{
  "num_hidden_layers": 13,
  "hidden_size": 96,
  "num_attention_heads": 3,
  "num_key_value_heads": 3,
  "head_dim": 32,
  "intermediate_size": 384,
  "vocab_size": 8192,
  "hidden_act": "squared_relu",
  "norm": "rmsnorm",
  "norm_place": "pre",
  "norm_eps": 1e-06,
  "positions": "rope",
  "rope_theta": 10000.0,
  "rope_fraction": 1.0,
  "qk_norm": true,
  "attn_scale": 0.28,
  "bias": "none",
  "tie_word_embeddings": "early",
  "parallel_block": false,
  "extras": ["some layers without attention", "local attention windows", "gated attention", "value embeddings", "hashed n-gram embeddings", "an embedding shortcut", "learned residual scales", "skips across layers", "capped logits"],
  "init": "uniform",
  "init_std_qkv": 0.0475,
  "init_std_o": 0.0,
  "init_std_up": 0.0475,
  "init_std_down": 0.0,
  "optimizer": "muon",
  "learning_rate": 0.0115,
  "lr_mult_o": 2.0,
  "beta1": 0.95,
  "lr_head": 0.0204,
  "warmup_steps": 62,
  "schedule": "wsd",
  "decay_fraction": 0.765,
  "decay_shape": "linear",
  "final_lr_fraction": 0.0,
  "batch_tokens": 32768,
  "max_seq_len": 512,
  "doc_mask": true,
  "train_tokens": 136200000,
  "max_steps": 4157,
  "dataset": "wikipedia_en"
}
Each number is 128 + 32 x the weight over its row's rms, rounded and kept within 0 to 255. Layers, rows and columns count from 0. The size above them is the row's rms in percent of the matrix's.

# layer 9 MLP down (transposed), 384x96, rms 0.0422, rows 293-328, columns 0-95
size [100 103 100 100 102 105  82  96 104 113  95 118 106  79 113 100  98  94 112 102  44  93  76 105 117  89 116  97 105  98  98 102 114  96  87 107]
[[115 140  68 148 125 166 255 152 166  60 118 106 144  97 164  98 139 113 103 144  85 113 169 160 121 114 159 121 129 154 138 158 151 134 118 119 143  81 135  86 140  85 136 115 121 121 104 163 126 127  90 102 164  75 113 137 111 150 136 147 100 146 106 162 159 124  67  49  94 142 109 184 139 134 144 154 108 111 176 123  85 158 176 121 109  76 167  74 144 116  70 111 126 143 131 120]
 [152  71 140 123 113 147 133  89 110 143 170 191 178 108  60  86 120 134 150  91 152 161 144 121 167 117  60 126 110 167  68 107  97  84 170 157 104 125  81 138  75 104 142 120 125 177 141 125 126 152  90 129  93 123 122 214 187 180 158  82 147 100 160  96 128 109 153 126 133 119 111 126 135 157  72  86 146 152  93 150 172 114 106  98 109 150 111 133 115 167 174  84 118 129 143 175]
 [139 127 184 145 171 168 113 120 107 129 218  80 163 204 147 118 131 130  64 133 109  85 204 112 130 100  94  98 116 123 125 193 161 130 127 112  65 123 138 178 170 110 112 107 135 114 161 128 119 153 119 110 135 126 119 144 166 113 147 115 141 100 119 113 125 124 100 133 172 128 134 131 164 152 171 117 133  81 168 120  43 197 128 134 102  93 157  88 101  94 150 128 203 117 114  99]
 [161 124 179 150 100 141 128 155 107 107 131 118 133 110 197 104 157 129 137 152 115  74 214 180 113  51 161  98 169 135  93 138 110 155 168 123 149 169 152 141 189  82 132 155 150 153 150 138 162 131  82 114 168 116  79 160 208 126 150 122 160 119 145 135  94  88 114 179  98 100 137  70 109 133 162 168 126 194 149 166 144 114 157 162 125  83 115 135 135 100 128 159 132 109  97  93]
 [148 103 119 160 111 107 191 122 151 156 161 124 103 104  69 121 143  97  81 136  72  86 113 109 164 149 104  98 124 169 175 158  63 129 100 101 136 149 143 192 107 121 157 146 168 127 116 156 103  48 123  91  93 127 100 152 131 112 120 157 144  96 120 145 130 129  54 188 125  67 144 122 107 104 123 152 115 157 188 145 136 155 156 130 179 211 145  89 119 129 153  58 145 124 121 139]
 [129 180 152 119  95 152 148 150  64 113 114 111 118 115 189 100 137 149 149 168 156 150 132 149 154  87 157 142 143 113 123  99 131 134 136 110 179 108 179 146 148 135 194 144 179 149 119 124 131 167 125 126 100 120 174 108 127 115 127 191 109 155  92 122 119 136 122  74 118 184 127 108 144 156 119 152 102  72  89 155  54 120 130 153 151 233 160 158 214 115 159 168 174 162 127 120]
 [148 146  65 121 184 144  83  85  81 114  92 143  82 117 103 121  54  93 111 139 128 153 100 119 104 128 128 151 150 135 137 144 139  27 135 159 131 136 185 111 145 139 124  55 162 172  82 194 125 149  86 112 143 102 118  92 133 123 199 148  74 144 101 172  90 131 137  95 125 132 187 151 150 103 111 117 122 114 113 185 120 123 118 110  68 111 111  90 105  81 133 155 108 128 144 142]
 [194 118 160 133  71 129 113 120 175 117 153 147  98  81 179 105 128 117  80 153 143  91 112 111 136 128  86 101 165 143 116 114 146 155  72  98  99 180 215 165  72 111  79 148 187 170 171 100 139  91 123 128 148 122 142 186 167 135 118 134  77 162 144  77 139  94  96 179 115 114 163 127  77 170 126 102  99  89  99 165 124 108 117 127 136 134  76 138 101 146  92 149 113  92 121 153]
 [136  79 103 140  67 115  88 137 191 105 138 163 109 134 134 152 144 179  69  88 108 142 120 152 172 149  69 118 141 127  86 101 106 106 130 118 136  98 155 123  76  64 129 187 170 118 117 138 120 109 122 160  80 142 124 146 161 152 101 145 153  88 110  88 112 140 164 204 166  58 129 126 138  96 123 100 163 106 128 151 144 138 122 143 151 176  66  77  72 193 127 119 150 109  81 142]
 [146 108 165 166  91 148 127 101 117 134 122 186 108 116 124 103 135 155 101 101 148 156 156 142 145 113  73 127  94 100 127  91 162 159 136  64 183 186 102 131 106  99 127 163 136  85  83 125 180  71 119 129 131 153 147 176 167 125 138  94  93  88 127 102  95 162  84 203 145  42 116 144 143 112  61  68  89 102 110 141 119 156 111 121 131 189  99 109  80 173 125 144 128 150 117 151]
 [124 161 138 163 121 109 112 115 156  86 122 204 141 139 161 126 176 105  90  68 111 157 131 112 151  99 109  93 149 112  66 100 130 161  83  39 144 150 148 158  84 172 162 153 145 135 130 126 117 107 101 136 152  75 170 109 128 168 109 145  97  66 208 103 159 123 149 132 106 101 149 118 121 152 108 149 172 118 152 170 112 117  99 120 135 230 116 133 163 161 135 152 103 119 183 131]
 [134 123 114  56 188 162  66  95  78 156  56 112  91 157 128 104  95 103 121 101 138 128  74  71 172 133 144 123  81 131  82 166 106 194 142 150  97 119 126 139 108 127 117 157 163 181  80 119 114 125 172 131 141 154  83  93 144 113 129 105  87 117 106  81 137 161 134 126 136 102 128 135 167 137 148 145 109  90 123 116 137 125 105 133 146 150 116 160  30 127 204 149 150 134  78  96]
 [ 90  64 102 100 142 161  45 128  72 123  51  90 140 159  53 148 120 130 197 130 156 105 171 121  93 128 139  91 127  71 116 119 181 135 111  94 164 106 145 106 112 110  78  77 145 137 182 103 160 138 117 151  89 143 110 156  93  77 127 100  77 133 118 133 127 116 166 124 124 147 130 170  77 121  96 138  94 161 145 136 146 117 125  88 120 151 121 148 173 117 126  64 120 102  83 142]
 [128 213 100 122 106 128 170 135 140 144 108 222 137  93 196 167 137 126 130 170 114 133 123  92  85 148 153 147 177  85 178  55 157 154 132 154 140 132 136 126 164 187 151  95  89 155 151 137 147 137 144 109 156 155 134  90 140 126  91 130 130 113 198  95  98 155 143  90 146 136 178 177  96 146 151 111  90 111 156 154 137 199 139 138  53  88 113 110  98 114 139 125 131 111 123 117]
 [135 134  74 122 104 105 115 147 129 111 107 160 109  95 143  94 149  83 131 151  75 102 149  68  90 113 144 168 143 188  93 105 153 123  54 125  95 142 128 103 159 172 174 218 133 104 100 159 172 138 138 177 118 142  78 140 141 109 186  74 103  82 182  80 144 142 114 184 152 131 144 154 153 178 170 172 126 124 101 116  79 148 132 109 113 150 112 163 162 155 142  99 166 138 116 152]
 [102 167 122 113 138  69 165 106 114 129 172  80  75 126 142  85 115  94 140 146 157 120 133 114 106 145 158 137 116 140  68 102 101 148 118 124 128 112  94 159 122 108  59 197 158  88 187  95 134 158 203 183 109 141 112 169 128  97 109  85 105 138 102 151 202  41 169 124 113 120 138 141 120 126 123 130 117 158 101 208 123 110 150 121 175 192 112 121 116 161 129 143 102 145 110 143]
 [155  28 112  60 158 129  85  95 163 106 117 142 149  87 180 132 109 191 132 107  81 183 144  79 112 164 121  97 132  91  84  95 145  75 147 117 106 182 134 166  89 122  96 102 183 166 114 157 107 123 118 117  72 136 120 127 159 147 164 127 116  95 107  97 123 183 183 145 130 107 166  94  98 145  86 131 143 107 122 108 103  81  97 104 141 136  99 148 105 180 151 109  95 105 114 149]
 [ 89 105 130 160  67 151 119 111 170  92 204 162 114 116 134 131  94 134 102 115 163 114 166  72 107 169 161  98 129 152 122 169 205 132 105 105 164 154 148 196 154  81 120 128 175 113 115 180  76 125  92 101  80 157 101 126 138 135 204 160 140  99  77 142 134 151 123 122 171 148  94 113 148 125  61  83 167 139 149 134 139 101 151 127 160 186 125  93 159 116 134 120 110 118 128 178]
 [ 63 163 111  78 171 122 196 150  96 128 132 112 148 156 146 150 144 111 125 158 142  93  86 176 132 141 212 126  99  87 152 107 147 145 142 142 120  74 120  64 182 147 124 140 110 154 128  63 132 126 179 127 132 172 134  98  77 101  93 147 151  88 102 151 125 130  93  70  85 148 121 177 116 160 154 167 141 111 120 109 113 136 109 131  54 105 176 154 168 145 132 172  95 108 134  72]
 [145 140  77  73 184 183 132  96 118 194 118 145  92 100 123 150 153 170 132 110 151 113  87  96 126 148 114 103 114 130 135  95  91 124 133 113 151  98 106  58 107 155 175  98  93 151  82 160 173  92 127 169 136 105 156 137 124 156 157 130 108 129 148 145 197 139 202  79 159  77 130 103 113 112  87  93  94 120 117  95 186 108 152 118 150 166  64 110  97 145 108 117 180 143 117 188]
 [ 88 108 202 196  92 137 147 176 136 144 197 139 119 107 124 111 115 132 142 155 143 137 103 135 109 114 147 101 161 119 105 112 127 104 156  88 115 144 115 135 149  95 105  39 174  90 156 129 129 137 138 135 145 169 134 165 138 127 144 122 162  85  93 111 159  81 130 105 155  90 140 162 185  77  76  86 147 107 176 170 123 176 124 189 137  38  84 122 157 132 141 112 121 143  65 124]
 [123 116 173 148 169 156  92 101 100 165  74 123 116 128  68  88  83 125 121 133  91 134 172 122  93 193  52 153  89 108  94 108  93 134 113  84 102 117  68 134  79 133  63 161 130 127 171 118 199 113 125 121 163 139 117 145 124 120 105 102 104 166 147  95 134 153 160 201 121 118 153 130  82 112 136  88 131 145 151 113 132  83 128 159 134 199 146 163 127 111 141 110 177  78 145  81]
 [100 107 147 146 125 168 148 171 111 127 110 164 105 140 158  64  74 108 157 120 100  75 180 156 155 156 131 157 188  98 129 151 162 165  73 111 146 124  98 102 108 130 179  59  88  94 149 126 162 163 158 109 125  90 104  96  85 156  55 113 115 166 162 162 147 147 133  85 115 125 162 112 172  92 167 105 119  89  83  94 122 160  87 160 141 105 137 104 104  99  57 115 162 150 105 106]
 [191 157  92 103 191 137 114 143 147 129  90 105 109  95 177 146 170 138 117 186 134  98 201 151 162 106  51 166 117 121 110 139  95 123 159  66 178 141 101 120 178 129 107 163 114 144 143 137 172 112 124 167 112 124  78 171 154 118 137 142 153 104  90 172 146 146 139 219 122 127 135 140 149  79 158 109 141 165 101 175 129 124 145 124  48 110  90 126 164 116 118 108 121 137 173 117]
 [166  96 159 197 108 129 121 128  66 144 137 159  85 132  88 143 129 127  92  90 130 159  89  99 114 164 173 115 164 117 144 104  63  56  94 123 208 109 120 139 120 116 119 165 142 119 130 166  73 167 143 142 182 117 191  95 127 161  92 132  90 124 125 124  89 125 114 173 132 137 159 111 157 131 128 137 123 127  98 138  79 134 118 166 187  67 103  79 174 182  97  85 157 137 138 154]
 [126 123 138 109 119 112 153 136 206  96 135 100 156 169 123 125 106 108  44 139 131 112 116  98 148 157 178  68 105 130 125 152 181 127  87  97  97 141 132  96 145 119 179 129 146 124 196 169 134  72 141 135 169 101 113 141  95  95 146 173 126  61 161  72 153 118 105  68 113 190 145  99 110 117  69 100 121 106 143 119 183 176 137 128 131 194 159 131  76 139 150 118 111 133 166 105]
 [122  90 114 109  92  98 134 113 155 111  85 154 137 155 124 154 116 154 182 119 154 124  64 135 209 152  81 128 131 166 150 111 133 122  74 109  62 122 175 120  80 179  62 131  72 107 148 199 169 167  94  96 119 117 106 116 159 125 120  98 170 146 124 127 172 117 119 129 148 132 120  97 160 118 128 118 187 147 108  43 143 145 100 107  98 101  98 100 144 198 123 105 151 136 166 161]
 [132 120 130 104 172  66 127 187 124  89 170 145 125 163 146  84 156 121 146  94 118  96 137 158 137 117 124  87 110 138 139 131 154 172 120 118 161 123  55 148 114 169 139 124 130 152 141  46 163 133 115 150 167 121 181 137 100 125 159 166 139 123 148  68 166 183 131 106 113 107 128 115 178  88 153  62  72  64 160 183  91 155 140 156 130 208 116 119 140 108 160 181  97 142 137 123]
 [155 104 147 132 124 111 219 136 144  85  99 161 146  96 139 148 145 138 116 123 154  94 137 142 172 160 209 159 105 147 155  98 141 119 123 113 122 175 188  90 149 156  76 127  56 140 167  92  96 135 116 149 104 200  74  58 130 116 129 187 105 151 149 139 130 135 122 128 136 134 108 151 156 109 196 105 181 114 105 152 156 106 146 102 154 170 116 112 108 178 109 131 119  87 140 192]
 [138 137 147 104 152 192 142 147 171 141 164 138  79  59  65 145 154  70 156 109 130 125  99 163 105  80 136  91 153 175  89 116  89 120  79 125 117  93 182  92 130 171 106  95 129 123 132  92 115 111 125 137 111 150 147 116  81  62 184 152 106 104 108 166 174 159 142 131 121 145 128 173 122 107  79 160 171 147 128  98 136 112  57 153 183 118  91 101  79 154 181 111 103 131 121 103]
 [120 141 213 171 162 201 170 167 192  79 144 203 114 151 111 126 137 114 111 123 114 153 139 158 160 131 128  84 141  89  85 118 160 119 117 129 166 118  80 122 145 135 109 111 122 116 137  89 134 173  94 150 150 124 117 132 172 138 117 168 136 106 131 103 114 137  55 225 146 131  76 139 123 131 136 134 161 134  81 179  82  97 112  82 110 129 145  87 119 111 158 151 160 146 168 184]
 [117  90 131  90 178 161 144  85 151 152  39 142 103 146 127 114  99 123 121 111 148 108 109 153 130 133  92 184 107 130 134 107 116 116 108 129 129 190 107 147 115  94 135  96 132 131  74 173 107 114 131 107 145 152 175  97 147 212 161 130 161 156 138 112 146 147  93 108 182 114 145 107  74 121 184 119 146 134 232 154 127 157 109 152 171 128 199  93 115 124 109  94 142  71 162 172]
 [190 117  95 128  88 124 147 163 155 105 110 106 105 108  87  98 111  98 117 140 146 163  35 123 190 133 158 128  81 160  83 110  85 131 148 111 102 146 112 152 134  73 172  78 122  94 133 116 133  93 181 182 122 120 132 126 157  98 109 151 186  95 133 116 139 168 106 164 173 110 133  90 147 122 125 164 104 134 149 147  99 158 136 135 128  92  37 127 143 176  68 110 149 123 205 119]
 [160  54 158 147  79 126  96  82  65 159 189 136 176 111 132  53 120 169  91  73 205 118 162 106 141 130 118 101  83  88 138 131 100 156 162  97 106 133 130 128  81 130 144  99 137  91 110 181 147  98 130 182 130  73 110 149 102 149 114 111 125 143 141  91  86 152 175 150  77 110 137  93 136 136 102 145 122 136 108 113 131 130 151 125 113 129 156 134  66 180 149  88  87 147 131 181]
 [ 77 113 162 132 165 169  85 171 164 103 167 192 117  64 129 143 139  89 185 151 108 108 190 105 122 109 133 140 150 165 141 110 133 106 172 166 112 166  70 187 106  83 134 138 129 139 179  98 102 179 126 128 154 142 111 190 142 124 142  68 144 100 112 133 105 141 189 143 177 102 137 152 193 151 141 131 153  94 173 166 102 152 171 154 133 164 120 154 152 132 135 121 181  99 150 154]
 [136  54 147 119  34  95 124 119  86 103 141 111 112 182  88 134  85 159 104 128 103 105 133 101 123 115  92 125 148 101 120 102 104 168  92 103 101 125 120 192 170 146 134  97 130  67 160 179 104 166 145 185 137 132 136 160 129 150 105 138 142 142 139  86 109 110  55 144 124 133 141  97 174 136 108 107 137 155  91 144 102 175 118 142 103 106 156 123 100 154 154  56 205 167  75  94]]
# layer 9 MLP up, 384x96, rms 0.17, rows 294-329, columns 0-95
size [119  97  84 108  96  81 103 125 121 109 122  96  78 102  98 107 110  90 100  54  94  71  97 110  83 116  87 105  97  88  89 112 117  91 119  78]
[[147  84 151 184  91 181 144 101 111  95 124 140 105 174 158 159 115 170 153 160 160 153 112 173 156 129 141 141 122 124 125 102 118 105 139 155 119 133 143 180 128 123 139  91 116  87 123 125 156 123 158 107  81  98 193 158 174  52 160 135 107 172 141  91 137 102  93  87  74  86 148  81  87 148 117 181 174 138 136 146 137  88 189 114 117 132 172 133  51 106 138 141 156 190 119 182]
 [143 133  91 134 127 126 145  41  70 112  94  98 162  43  99 183 114 138 136 120 108 137 148 153 127 110 137 125 150 171 121 139  76 139 130 100  86 112 164 118 118 148 150  99  76 155 168 147 100 137 182 166 145 145 117  71 115 135  59 115 130 184 166  62 110 134 153 199 105 130 127 151 190 155 138 156 108 111  89 142 187 161 116 135 113 138 135 123 105 175  93 124 105 128 106  68]
 [ 93 122 101 139 160 141 117 127 138 126 201 141 118 142  88 143 123 129 151  77  96 146 111 145  81 237 112 142 102 143 149  46 134 113 102 123 103  73 165 175 140 115 121 132 109 115  97 154 157  98 159 173 125 124 177 129  62 144  77 140 118 158 140 114 173 178 166 123 105 105  85 140 138 115 148  98 115  88 113  98  57 128 119 118 116 182 193 114  97  91  87  90 140 110 125 157]
 [151 123 105 101 159  89 136  92  76 178 190 109 104 131  86 104 121 108 155 154  87  71 164  74 110 151 136 126 154 161 192 139  71 147 109  88 144 114 121 151 161 120 201 130 118 127 129 160 115  88 139 180 111 114 102  93 105  95  68 144 148  87 192  89 160 174  99 149 112 116 120 176  96  80  99 112 114 136 167 141 177 110 167 128 140 185 156  90 148 128 121  92  96 172 114 127]
 [147 194 101 112 213 101  79 102  78 138 122 188 127 157  98 114 155 146 176 177 126  69 110 116 125  94 159 114 123 141  88 149 121 162 164 115 100 132 161  94 110 126 108 123  89 116 119 120 169 126 127  83 161 133 113  80 122 183 102 120  91 134  67 128  96 114 121 112 157 120 134 200  88 201 118 106 168  80 116  52 167 116  95 114 110 187 119 163 149 127 122 109 123 150 126 131]
 [125 126 169 157  95 109 153 145 141 148 140 151 106 153 139 113 193 110 107 141 137 127 174 129 123 123 151 120 114  68 127  52 163 206 100 115 132 135  80  96 109  99 127 167 102 122 152 120 132 116 149 172 111 197 190 118  97 179  86 111 195 125 149 125 167 126  85 145 123 133  79  92 146 182 167 180 120 156 163 119 170 163 123 123 158 108 141 164 102 135 169  41 147 172 119 142]
 [176 150 135 119 184  66 148 152  54 114  30 124 148 149 204 165 145 112 148  82 133 139 131 107 133 132  84 141  94 139 138 130  90 131 100 124 123 161 192  87  88  64 177  94 117 186 119 114  79 174 134 123 153 115 138 101 127 122 107 112 134 133 101  96  97 120 117 131 168 172 110  99 160 130 141  89  93 113 114 128  95 124 115  95 129  69 107 134  65 138 105  86  88  93 108 133]
 [121 166  97 121  91 130 153 124  82 105 115 114 108 134 158 155 137 179 119  65 114  96 177 176  96 114  92  98 188  99 157 159  90  70  57 154 126 128 106 173 163  54 175 141 104 127 145  95  85 152 107 111 116 125 152 135 107 168  51 155  99 103 124  86  94 125 144 114 191 117 113 135  79 119 125  79 126 163 135  86 154 126 138 145 167 119 147 108  97 143 157 100 111  82  72  97]
 [124  94 148 170 112  70 151 140 148 149  78 159 166 148 145 137 136 176 130  77 139 133 132 138 168 142 131 132 172 200 103  95 175 183 135 113 182 186 145 162 145 157 214  96  90 106 119  59 163 138  94  92 155  90 133 180 147 107 119 118 141 156 127  76 113 180 164  97 139 101 125 103 127 157 123 160  73 156 103 115 145 130 105 131  67  96 113  91 102 168 146 114 131 104  88 113]
 [112 175 156 144 107 122 166  63 115 162 106 121  80 119 105 132 157 136  99 174 137 157 173 100 144 133 173 108  90 168 131 185 120 171 102 116  87 135 129 119 109  72 156 118 117  97 111 153 181 141 131 107  62 141 155 115 105 145  92 124 150 159 120 129  84 154 173 113 138  58  99  74 118  88 104  63  95 164 149  76 153 107 115 130  78 104 168 112 201 133  99  99  81 141 178 137]
 [147 109 137 100 151 116 118 113 138 104  57 128  92  87 126 128 126 102 104  47 100 113 119 101 141 114 141 111  72 149  73 165 143 185 191 168 113 108 145 136 140 151 136 118 185 167  89 170 117 125 210 124 154 142 140 129 146 113  71 149  74 109  85 115 121 187 123 116 116  82  83 135 148 107 141 100 148 108  79 115 176 140 152 167 109 170 100 128  94 121 205 113 145 119 108  72]
 [135 201 132 167 123 169 151 139 148  89 137  74 127 138 183 124 112  96 124 147 115 137 127 127 165 133 205 151  81 132 116 132  81 148 130 170 146 109 145 105 109 186 125  93 110 113  68  89 112  86 173 134 113 154 127 113 116 105  73 187 134 132  99  75  79 125  79 133 132  83 165 148 157 112 137 104 144 139  77 122  43  73 121 185 118 137 109 160 151 120 101 184 137 137 161  86]
 [150 144  85 101 151 124  73 134  80  81 105  79  80 107  60 104  71  87 137 151 143 134 159 137 160 154 160 102 133  87  96  92 147  96 152 164 113 128 208 130  93  79 158 152 161 124 110  86 134 134 120  94 105 124 118  90 110 139 175 162 163 139 165  96 130 122  84 137  98 173  48 126 130 160 125  97  96 126 156 135 171 152 101 149 153 136 137 200 152 112 165  84 184 108 134 144]
 [131 165  87  99 130  86 151  99 102  49 138  93  77 141  74 130 150 134 168 129 110  86 115  95 171  78 121 131 195 189 156 173 118 134 140  70 100 158 154 210 132 145 110  93  98 152 109 151 117 128 112 168 119 117 135 111 117  78 138 133 135  99  97 149 174 122  82  46 116 136  77 110 104 162 188 109 114 114 139 136 146 164 116 123 149 141 120 138 156 132 110 137 124 204 154  89]
 [132  42 166 162 145 140 173 144 145 120  99 151 188 136  97 152 183 229 159 158 154 128 169 121 147 150 140 119 148 101  70 166 116 150 188 107 116 137 106  61 146 128  98 135  90  63 100 101 140 141 132 116  89 164 137 101 126  90 137 141 128 141 141 138 129  48 123  88 133 148 104 128 158 155 121 162 160 112 143 138 148 171 181 166 160 132 122  99 159 128 130 149 132 150  59  95]
 [168 196 119  89 115  58 110 146 113 140  94 129 142  75 149 129  83  75 106 162 145  95 142 196 137 153  91 140 143 147 165 175 135 171 146 137 114 148 170 137 149 160 117  94 157  86 168 158 146 199 143 190 116 109 113 146  61 150 184 199 115 103 108  72 143 108  99 154 121  97 106 104 145 120 124  79 107 169 131 129 146 193 122 147  98 136 131 153 136 136 149  97 104  96 150 155]
 [187 166 117 119  75 117 127 114 119 145 127 138 124  89  81 107 140 140 188  96 107  97  46 157 113 152 106  59 146 181 164 165 156 170 137 113  85 135  91 175  93 143 146 153 127 109 105  66 114 147 169 126 131  91 125 164 126 111 173  86 175 128 150 120 135 191 160 143 136 136 172 137 104 149 117 106 129 119 114 126 107  91 170 149 130 134 167 127 132 179  97 177  24 105 135 116]
 [150  59  94 124 124 102  96 104 108 152 122 114 104 148  85 164 211 158 138 122 111 155 114 132 136 108 127  87 161 107 111 173 140  92 156 172 154 164 136 117  87 121 131 133 114 141 125 113 102 163 108 143 166  99 170 174 138 137 179 104  92 116 131 128 157 149 139 161 175  76 139 149 140 132  56 141 156 148 172 118 114  79 126 107 172 201  62 102  90 208 162  76 132 147 176 153]
 [143 127 194 112 164 156 172 105 115 172  87 129 142  88 166 134  78 101 121 139  52 145 154  88 109 105 141  92 131 129 165 137 154 159 115 123 117 130 142 100 161 158 180 104 118 136 160 169 182 137 125  98 117 132 188 108 146 175 100 117 135  61  67 107  99 132 148 108 131 111 154 203 161 133 197 101 180 147 168  86 145 190 164 162 171 126 151 142 166 139  90 162 123 135 108 118]
 [186 155 157  39 175 167 160 124 146 168 182  63 109 101 102 151 140 184 190  94 124 161 128 110 116 150 141 101 176 141 120 143  84 120 111 191 129 178 127 114  65  91  83 160 102 117  85 148 141 134 143  99 117 144 113 120 103 129 145 144 173 131 132 112 105  90 102 117 180 130 126 178 138 176 144 138  61 117 121 178  69 105 137  99 142 143 103 151 161 169 106 156 100 134 117 108]
 [ 47 148 133  73 120 126 128 160 138 162 154 145 177 108 100 178 160 173 124 150 131 154 155 150 143 162 100 101 133 134 114 159 159 153 167 146 142  87 166  76 113 137  81 144 127 119 161 106  24 104  97  93 144 152 126 147  99  98 123 171 139 115 157  71  80 124 114 152  95 132  87 134 132 167 109  75 134 148 150 114 131 126 141  90  82 116 190 118 181 132  81 160  90 167 192 112]
 [151 148 125 118 111 105  83 100 152 109 115 107  87 117 127 104 172 116 150 128 145 117  89 136  62 156 197 176 128 135 146 155 108 131 116 126 167  83 167 107  36 149 131 109  71 116 108 144 107 127 127 146  24  94 126 138 109  82 131  93 130  88 115 110 112 144  97 182 175 123 122 148 119  41 115  95 119  70  99 119 125 110  70 158 152 160 138 182 124  87  99 155 116 151 109 109]
 [139 110 105 126  94 106 165  88 132 121 125  86 178 119 177 203 135 159  83  92 104 156  79 157 161 204 133 100  92  75 173  99 118 183 114  84 127 129 160 135 165 141 128 103 136 200  84 101 140 178 158  96 120 122 163 141  96 104 124  80 114 128 137 108 147 112 119 149  63  95 144 159  84 140 124 129 133 119 109  97  98 150 123 210 135 118  98 150 133 147 198 143 144 128 101 176]
 [123 122  75 135  67 114 110 128  88 158 115 135 172 167 164 117 116 152 162  97 127 161 163 119 186  81  96 125 116 140 134  63 119 126 113  86 120 137 201 104 139 145  99 119 191 193  73  58 132 131  95 114 122 135 159  81 106 119  71  96 131 125 130 152  84 140  89 152  65 147  61 118 127 121 100 118 179 144 156 128 151  90 160 141 125 147 163  83  88 123 136 127 136 121 168  66]
 [183 129 142 121 135 143 134 106  66 117 124 113  94  47 136 110 139  98 108 155 127  62 148 143 109 133 100 202 109 132 131 119 133 120 184 174 115  91 146 151 148 103 167 149  52 116 124  86  94 138  86 105 117 134 120 122 167 167 216 104  80 178  94 128 122 215 107 116 152 157  84 106 102 138 169 115 127 121 109  95 128  84 122 125  77 140 113 138 104 160 112 180 140  92 109 151]
 [192 109 169 101 120 105 165  49  77 136 142 138 143 158 123 139  86 149 119  80 167 151 176 101 191 151 126 152 124 197 118 125 172 139 140 120  91 126 128 181 152 121 123 158  56 102 152 118 131 173 113 159 110 133 106 137 163  92 119 130 142 135 159 158 136  91  75 104 103  85 128 107 123  92 132  92 162 163  80  72 128 145 168 136  99 159 113  80 125 114 174  74 101 156 173 180]
 [185  78 124 125 105 194 139 123 123 156 113  57  94  94 150 128  88 173  94 138 123 111 109 120 168 114  84 161 176 187 120 151  88  91 132 189 169 109 156 168 141 121 126 124 123  93 188 120 148 131 112 117 118 139 125  81 126 147 171 202  82 133 101 135 118 128 106  99 137 141 162  97  84 145 146 117 110 185  83  69 143 117  62  71 154  73  92 127 106 117 160 143 155 125 114 153]
 [ 82 127 151 142 168 139 120  80 139 151 128  60 115 100 145 170 125 175 138 166  97 132 138 116 120 144 186 107  99 158 138 129 150 150 168 169 102 108 127  13 149 125 128 130 102 116 133 110 118 166 141 203 137 152 124 113 146  55  97 121 124 170 110 111  91 131 129 129 177 118 128 120 177 108  87 177 168  72 140 118  55 129 145  82 134 149  88 127 120 146 170  76  91  88 161 143]
 [128  80 145  99 172 156 130  63 105 121 151 137 104 168  82 115 185  93 110 121 132 107 144 114 116 150 133 142 148 207 174  50 115 163 172 150 159 185 136  74 186 118  77 146 130 122 152 135 105 107 143 151 162 143 129  79 140 132 179 105 110  77 125 132  89 193 114 147 130 124 102  99 152 156 124 173 119 105 187  98  86 136 202 111 112 156 107 125 135 129 152 124 136 158  88  79]
 [ 92 124  70 112 138 131 132 113 110 143 172 117 153 136 107  87 138 220 113 140 155  86 122 139  96 107 174 158 142 192 134 144 130 152 148 117 130 103 138 115 128  72 133 140 114 125 183 161 134  74 173 174 106 143 104 159 108 139 150 107  91 149 125  83 164  84 199 177 102  89 179 155 137 160 175 139  94 126 132  54 183 156  91 180 130 122 155 159 102 121 118 135  86 123  78  84]
 [140 158 117 166  47 155 133 147  93  85 162 122 149 104 117 168 155 150 116 111  86 174 110  75 171 142 142 138 135 124 123 110 153 150 120 104  74 109 186 103 161 189 108 134 135 109 190 114 179 146 117 146 134 147  96 136 104  79 138 171 114 131 139 152 132 178 156  75  72 156 109 119 147 119 115 185 145 151  58 120 152 119 180 108  95  75  61 158  74 146 162 171 125 128 124  99]
 [138 126 142 137  94 104 103  74 118 134 168 152 140 177  73 125 119 115 136  67 164 138 148  83  86 136  99 145 156 109 124 130 156 133 103 104 166  82 127 178 174  83 128  97 150  64 156 117 160 101 168 120 144  78 169  87 147 176 124 151 108 142 162  79  49 158 135 160 139  61 137 111 120 154 154 162  98  97 121 108 160 188 123 173 118  93 186 150 117 142 119 179 125 188 149 143]
 [145 112  83 137  75 115 120  75 120 100 132 131 122 126 100  47 151 148 178  71 175 179 178 130 185 120 116 173 115  94 150 154  92 123 139 101 127 120 168 117 165 161 153 101 147 106  93  71 142 124 145 160  63 105 111 158 156  95 154 124  78 161 151 119 129 177 155 112 121 121 146 136 112 142 162 123 225 161 155 166 128  81 175 165  92 127 155 154 116 135 158 148 139 144 186 148]
 [ 97 170 170  80 162 154 178 129 101 141 199 138 140 151 114 122  97 184 137 157  85 151  99 144 104 144 131 129 141 158 111 181  78 139 143  87 170 154 149  69 230 172 109 133 119 173 119 116 154  72 126 156 126 210 178  93 172  98 106 168 160 148 104 129 115 110 162 147 139 137 111 121  90 129 178 155 106 123  84 119 146 114 138 116 130 131 149 122 105 145 161 120 157 104 133  62]
 [151 151 133 123  73 140 150  49  98 114 109 126  96 157  99 168 108 102  77  97 141  99 172 150 127  53  64 144 182  68 124 158 121 162 118 107 102 114 135 189 178 186  92 132 109 180 102 146 118 126 195 170 120 121 153 133 163 119 142  98 146 132 139  98 116 133 111 103 101  81 117 165 121 112 139 128 126  90 123  91 122 141  84 136 167 110 139  87  94  45 156  80 100 101 141 127]
 [148 166  78  98 158 114 129 135  73 115 193 104 123 100  65 143 139 134  62 136 119 163 108  61  80 151 164 162 141 151 117 128  60 166 121 148 102 125 112  97  65 167 107 120  89 120 113 101 179 128 126  97 146 120  92 153 176 128 150 146 132 104 204  98 125 152 187  94 143  95 128 131 104 106 159 140 108 153 125 195 148 129 165 165 128 120 144 173 136 139  84 116 125 120 196 175]]